Each number is 128 + 24 x the weight over its row's rms, rounded and kept within 0 to 255. Layers, rows and columns count from 0. Numbers have three digits each. The size before them is the row's rms in percent of the matrix's.

# down: layer 2 MLP down (transposed), 768x128, rms 0.0735, rows 639-722, columns 96-127
# up: layer 2 MLP up, 768x128, rms 0.195, rows 640-723, columns 96-127
down639 087:153151145149136110143113143087114123096121094108164099096122124171103121110134115158110127167139
up640 103:093106132110111150120138101112137120122118164156124138168128160149094112120128143140130145127106
down640 087:089122162122177124149143117140081144084140119100093134084113145115167127169171110146135092107103
up641 103:114126144166099120133120094138153098127121127089120094128137156163149137117123112181127076161149
down641 098:130117129143169116164180166140140143116097108094129145129066093093141058113135135134186178107138
up642 097:110112145127121116151127136094164085172134109161112132173078132091097107142151114162158179117153
down642 095:143119128097116152123117189140114082134117081161110119131135129119156082119182125114156157172115
up643 102:077098131087156115163167131153163155119161118152074142136142129149143110146112094144130135136133
down643 090:143157122122156109141119066095168120175078127125117150124102111087124112132126148137135129120094
up644 091:135134132102140095132099144129150095121121103106166095126151157179113130135136130090143111141161
down644 095:130158130132064131149112176123161153133123115105106130155134140104148128152114149149113104184141
up645 094:139146121144129102144143158099165099123112090107139118171117165122104126130103121159104120099108
down645 098:131124134167095103130136091111120154115183200135151093133119160132107143142123142087104124135141
up646 091:181115104139091169137113110150112122149161142130110106111165176145137132119088113111140135133131
down646 093:120118164128144130118153144118158139106153092140108188090091091132151159123153170136178093125109
up647 096:130102123114075164142110118142128133126135097146112143125124137121130097129147120111141127143119
down647 094:131146094112146163118131169126116098155097085137088163147132122103144150078162102161118135153165
up648 087:127133136104127107118129084119155094132121119123120092132117105140130163120142134150148097094134
down648 081:107140165119104165105108108134143129135118131150138124151068122094092111120139116171131154165096
up649 095:113135142125108151096119114110125123139096135126102125108099137134141111119115146148165168130110
down649 093:116140123128133108101131099107108159122118163090128148153103154147126108113101099173160106118098
up650 097:118186151174127138102198125137092103106103145102136109104169090134134111106149138142109124090142
down650 101:128162111162106162137137110136118122163135110119145118095144143120091141100162162129111104136108
up651 091:140128136091129092182097124149142126131138140106125113129105148107138117108129113158133111124138
down651 091:110106143129126178127111106135137133083175146128119135103122121112104144084088102135096116100147
up652 099:165139177123125110134164098206115114153126125121151125116133141134100146129160132158124154139093
down652 096:128129089092142136125141148114097129160111123147087113145111115122146112091135130126143128116087
up653 097:131131116169146167085127112127140123165111123139105121133151077089120119103154166143092168120100
down653 098:127113131128118080183115163143131084097142115110167131140130125136095125166123155103154108110131
up654 128:110127156100129138113116136156119156130099161092139132136095082138169098169123116136105113145129
down654 120:098135116165118150127125137114150091128184182105132179109102127130177137132128118149105118115129
up655 105:144164118104099084143078142126177181146181194099123129134083125112170140107122148137106133114126
down655 109:124141130129121131140140139141086147109138141135106122141126141139151102115139193159092124144168
up656 102:155149089138107149105129153132107094132110123115144135084151114107123124133103104140126126109133
down656 096:161110172114120140157133143111102115063130146108099149093131170131099094111094131115156112116131
up657 105:117110117144137120088061125148151117153147144147119128152150083107139171102136128110109139147144
down657 093:092127134115105108108138121123092105096115144079128114148088163134124102131153163182134084147143
up658 093:153128153101133126158093128091146084100148129127152111116136124133120164121169156097178154127195
down658 093:122128138192084126127119142112150132136168102136114116120171147131174102131127128132114086119119
up659 091:072092082100114110129089143095158187092126180124135132141131142152144123132120146146125154099115
down659 085:164107151151167160151130104112128094153171123125133114112152106094129130158144152122127130120139
up660 094:130159104096108117152100094128101174128120160157138092125113171156130088117117125114114153096128
down660 093:146091118153127155116097119114125132142125130076159110137151113135110137117124124148167127091115
up661 107:138138090131075120129149157161149133166129119130134143129137154062140186133168163146131151091056
down661 109:137125141153155158150139095132130097120116155149158102100170136118169085151074134149119127153103
up662 099:120106103147094102143124150086140157146086112107090145186145140073177142104083157118153182097077
down662 104:128145128071116113143118168117129146177148149172149149122099168134116134105088094141128109127111
up663 097:113145140150153144114159167121150119134136130101126104118105124097150133158108113108119162120186
down663 094:135111131066088183104115166165124121128134119135156133160119082139110130143095130128125113120130
up664 093:121143161093151120152134129152127101122153113122085113126124157090149120079147145163130142168094
down664 098:158159100155132142091140114134123127121131130130093121121191091133108166161073109136180130098115
up665 100:126120158148193103112101120113126098105136148139111119148140121147119148120110127145146115112148
down665 103:141163101100130134145108104127148179143149161144139144129152143134117146155155098064159180139144
up666 108:131144140124161167115079175097149141090172178112064100136138106162139096154125155113145141110145
down666 104:109101141123135160140146111163109139125188172153103171139170092090137104152158119102109133077144
up667 093:164140169140108140138157151148138077106160153097137146155131149129145152088082160146137124135132
down667 097:096098104150144140152135062151139111115133126105131093135142108092129160171150085119120185122093
up668 101:143119118085107164120095096136121097156117132136118116101103130088101186119113116139185102102121
down668 096:142154146103166069170092137137131098113087152098114131114132114105101125120146099132161120102128
up669 093:078159160123129072113109136092104107175145125149158122113125197099147187132115100110123144146126
down669 085:160087080114108156157107138105097124140132097175137169099132136126138136144111145146136192095141
up670 128:122106114094164098144130129147121139136139126109106124109154113113115085127112140126137143130142
down670 118:099110140123145151123121146139141132117172134123146143142168113143105096145124113144129140130110
up671 101:143134141150161114120062121134133172091104137151146088134141138163091124096136125088107159139140
down671 103:112102112107122148096135122135150096162144136144107121111118141094178117128153114148142120125136
up672 103:128158070092139120106150146094123144131113121093136131124142129118151088126159157139101108121110
down672 106:088117144116131129108163136139145112130144083114129161142122168155120129136132130143135148131095
up673 107:133144132105108116130159128096126095103139187108168157170101160097169149113138182130129130095122
down673 098:179144114121107114120124177133145130105135147135129138128118142113189132078120108145106103137108
up674 104:141128128132124101151166125130125102122120135158179138082073185108127145097152151109143137126137
down674 094:141125145131144104192142146109129150110155145125126109131139113094151113105151135126115114148176
up675 092:130148103137154167150143164123117120143119129113147122168057133096174127105128142110112115133177
down675 095:133137096161094110113135101118100110085110128084150136120121135137107142151162127144098138176138
up676 107:148156128112125116128118138126128103117136136106127078165136181124141159068118123129174085167106
down676 101:125123103118133202149109176087152091191130153120168089113156158112136136136104138139124153130139
up677 105:126173114096117112123072087123128135124139088144143116120135126129144106143153125107080111106162
down677 102:096139126142101123109087157129143102087113120123109186150149130140101138097062144128109160093155
up678 092:096124138096123102177140152121148109103125157077134192121157157129152108108118192087119155143145
down678 097:109117113153078161114155132164069183138077094123165110111132084135104126154140089156120112082123
up679 099:129148145088168160143129140163087133085111104100134097142124146113091152139119135115126149149191
down679 112:126155095107131116111123099134120096148086179116146097117150153128116148174172089118126094105128
up680 105:137133141130136166152126195120136105129155095121109126110126150141131168120123098161118110093110
down680 102:097116079163137097112105114176095115158111132146167136133133111094123165148116125139147113104137
up681 107:154138138121173130137114140106129116127167147140156115105153148122124118134121145150156129182204
down681 120:108102183123102134110081090180099131123150148131138092082159124143139135125152132139152103131123
up682 093:119100086111115135151117093142070097149129146129122123110136151156136146099101128113115135138173
down682 099:114126137129112131103112163113167118137150092122110146117084100192094130130136117110109128118080
up683 100:166094125157145136120131120113132089149141130126140076173153140125098198076148125125114138155118
down683 118:163139103093145164073123104131116167160080147117132069134121118147117151110157111124132144157147
up684 098:109124103119124103119110133092126116094095142167141116085113114134119116128112145186129142096152
down684 088:122102176126087137099140153160131096108147086111139142136090123130110188165153118142144110157112
up685 090:104140147087136124117072149138145152096123118101105155121121135104125132131131141127118146109152
down685 091:140151103139111128160125097143160130117147143113167135098145129111110163115152128120135139138136
up686 094:109184138145135169133122147100127124135143146127099166143102164172111131111135152125119127113144
down686 089:131099115117104134105143149109085157119142114117111159144139121124133101180097152149109134136102
up687 108:117161146147153127140122114096100098131121131172150106115090115176121139125127115118112105121123
down687 110:183134113080126155104125129142142144087152122127147123127094113177120158147142094074161137108137
up688 100:108131150145122124133119135173094093099121110135108091144141182115133097140146099152101122103168
down688 099:086129144169124129093115123085154132147113098092149183122127162112130125141145163163176134092140
up689 096:124172116109126105143103111144147082133116106138200112127160130135100124148081137140152112103138
down689 093:136178110136146096109088095132125121111103128141130135135134137147136144172101142135145144124113
up690 095:122158131131140119130111151176136111102143129149134113199143125097146128094119136123128080098118
down690 094:119100149094131127149137079126147136124143105134121102109092088087078141129124120130147139166122
up691 099:131175107148162107139139136098120102137089117171156116096118115113104130102116135115132109142122
down691 097:089106117112154105132135160117153127132132135127083137154153152119126145161111121150098137108145
up692 094:073110160150102125092118123122133157130115118134092128134143092120119101165139109110159126126099
down692 101:169142108126112160110145151129102112114152157161139120157154155134134098119116125129135138112140
up693 113:154168107125144112154114122159103139138141127113121142114142126170129146170130104126139150139130
down693 114:100122146148162132074130152180111098146120118124109139131124163126129138150146127118115110104103
up694 101:120109139134146149138110104110151136126114103156143097112113170120164137111137140142128148064137
down694 101:084090055121088150124149174177066123149083158146116124111098130114097150115111131147113107116130
up695 100:110146148116108164122111129122177127136132147134083174135083179150122106136136119131152141118107
down695 109:125106170147148113147149127151086143116107088128129141123087132161113123130136135118130156107096
up696 097:144160095083123145122153147118119158120100105152116117120107100105126133076152140175167116138135
down696 107:151146105082134128096163147155102121125112106155139164105082067154150154131151113066143153132092
up697 096:130124139142121106129145121118147129176183096129127113146118138133071120150141135157125149128153
down697 098:108128113149096123162089068096137142168123118158138137114163133165103154129123164115147139118145
up698 098:120126135148114137139096135087154108109138087141135118105138088113157139099120104117110143094126
down698 103:143125120119126175110126126147102145130129174191137105094119153118162114138091142076102130124103
up699 105:143117121118133132139149142081216096174137120100141176101123160148113124142132141134082111107116
down699 114:100135120144146113098148171119133107109094114131096130159098131110125123117111119127123110147106
up700 097:136102099137118126121110101125106125154132127118099088092141131101151100101130134136127129105121
down700 094:166115093117105150124132136118168134128148120133091123131104140124081109126108132146183155118124
up701 100:138146106122146169154118147136134120139156140136147109096099140146134144103114105145071098117103
down701 106:153136173095096112156108112157103113099161115170164135153122173145113135106104114136112119084179
up702 101:101129107104142143115131132133115174140134142142118141127119091159138091149117144103182153100146
down702 104:134144118126109110132152106065106138112131113142175133102152148132098147128109122153132145143113
up703 097:111134126164115113147118095127137142125140137175121116143160111141089104148161112112154123180127
down703 104:111105090133113128117091121118129139123105124154178125107141081147137160161155115140165130130101
up704 095:117162154155157123120170095115104088119110095093117100132199123144143173155135154109121120148182
down704 097:118129102099152114060151115082147127126136162142131116149127108131122122127142107098115159108133
up705 097:157163111098106091132092116147141111093122126154122111129135102135130135134095109147195138128098
down705 098:117151104121132098130153122118109080098114050141132167080167164151138155131131152119117107084107
up706 104:160138120156081092137131135117113147097117109158155131126150149088122080117169145087090106140118
down706 115:148155145203140146139128158128181120160117146127124096136150145137104123159116145099096126169094
up707 097:108157123144139093135095146169082134124117144094135120106156142089118125124126122118115149166081
down707 095:107165129171120130112157121131111094127128176143157127148149134127131100144114145128119193138127
up708 100:144138109107161071137154101166099124163125116097137142151119107139141138129179095108126129141085
down708 094:097159151129129113144120144127164128127166132175076101111093152088096152098121115166160147094153
up709 099:094131138143100128133109125173136138149132059117123132168153119097116135107140147173135082073101
down709 112:107171123126119112173124109117093120129145169086122090122138088166117125145124124118157112171120
up710 106:086096076132092114136115104101102129098172116140161120128155109111122139107106149116174125157143
down710 115:121094117098091162135119116143098123109124105149137163140165110169125149111130081151142095106117
up711 096:133060133128110099178137133148132122160115103140143118116117135125138190117149114145136121097141
down711 096:140163125152082133107152132117101107132148145123171133144152133126121129147102140099108112130124
up712 118:152123128121121090135121103109150115159145152101141123123143143108135110144110106149181123145118
down712 107:153139121134091123096082113171121136150154131085147093124156153125172107134156175161106109166129
up713 099:177101114117187133152122097116132123117141104097162088155128118150176102135130098089106115137160
down713 099:087153110150130080119131103120125116079136138093153134145103147102126109144084100118127163145106
up714 093:127168151129086138120103127134108171173123151120180109114145093139130128143121132105118091076117
down714 093:085137126122130124097128132122108147116131163117122157105095133141120163136139159144163161193108
up715 096:104149109124132131178155140083144148142123125168147122114107109123136106140163104084158149111099
down715 105:165123115135177174137105162153138135140109162133124095136130131098125128145110116142158175120089
up716 102:117147121136181118148136130111154115118138136132129108134110145181124124131117122103137131102115
down716 091:215154146124142154109137142164154093097140113128133042145111131116102107131151161103117121130138
up717 097:134088108141164088124116116174117146097137113131125161138148121097155106148122147099090163119132
down717 096:145133064135106106133131116136123118103132159111114110100119149118102111163126123109144132108075
up718 103:142143159122121132120109111128176120147089149127154097142143134087150180098167143144109164091094
down718 116:171171125145134116118136150104122131139127197121090188096121115127137137115123146158108138152114
up719 103:166155090114114098197128107188148142148142147116151122112119149158124175167112109113122114126130
down719 103:151177154129155098125149163118176146145109104118107096156130152106127110115113164154132104088124
up720 102:123138101142166108148157172114125140150103138101115134136152099148129138135100156147139132091138
down720 106:137166143141074173146123168137168169118150095141135143161090154123147122124136073146149123127100
up721 114:078134117138160079104146140128150091096091147156134099161144145131136129147092129078197120104149
down721 111:132128154107144189146167166156117139146145138108098140158144120092115143129125106118119137086120
up722 097:082150164084105116132108143138160147141140126127083101147110121127148105117141121126138109123095
down722 088:126103146149153144098132081136129104115158110118149142063122065141129083173098148141134106142116
up723 091:097113151142126124162101151137166118082135137079121153091109122123109145088105160087110074163155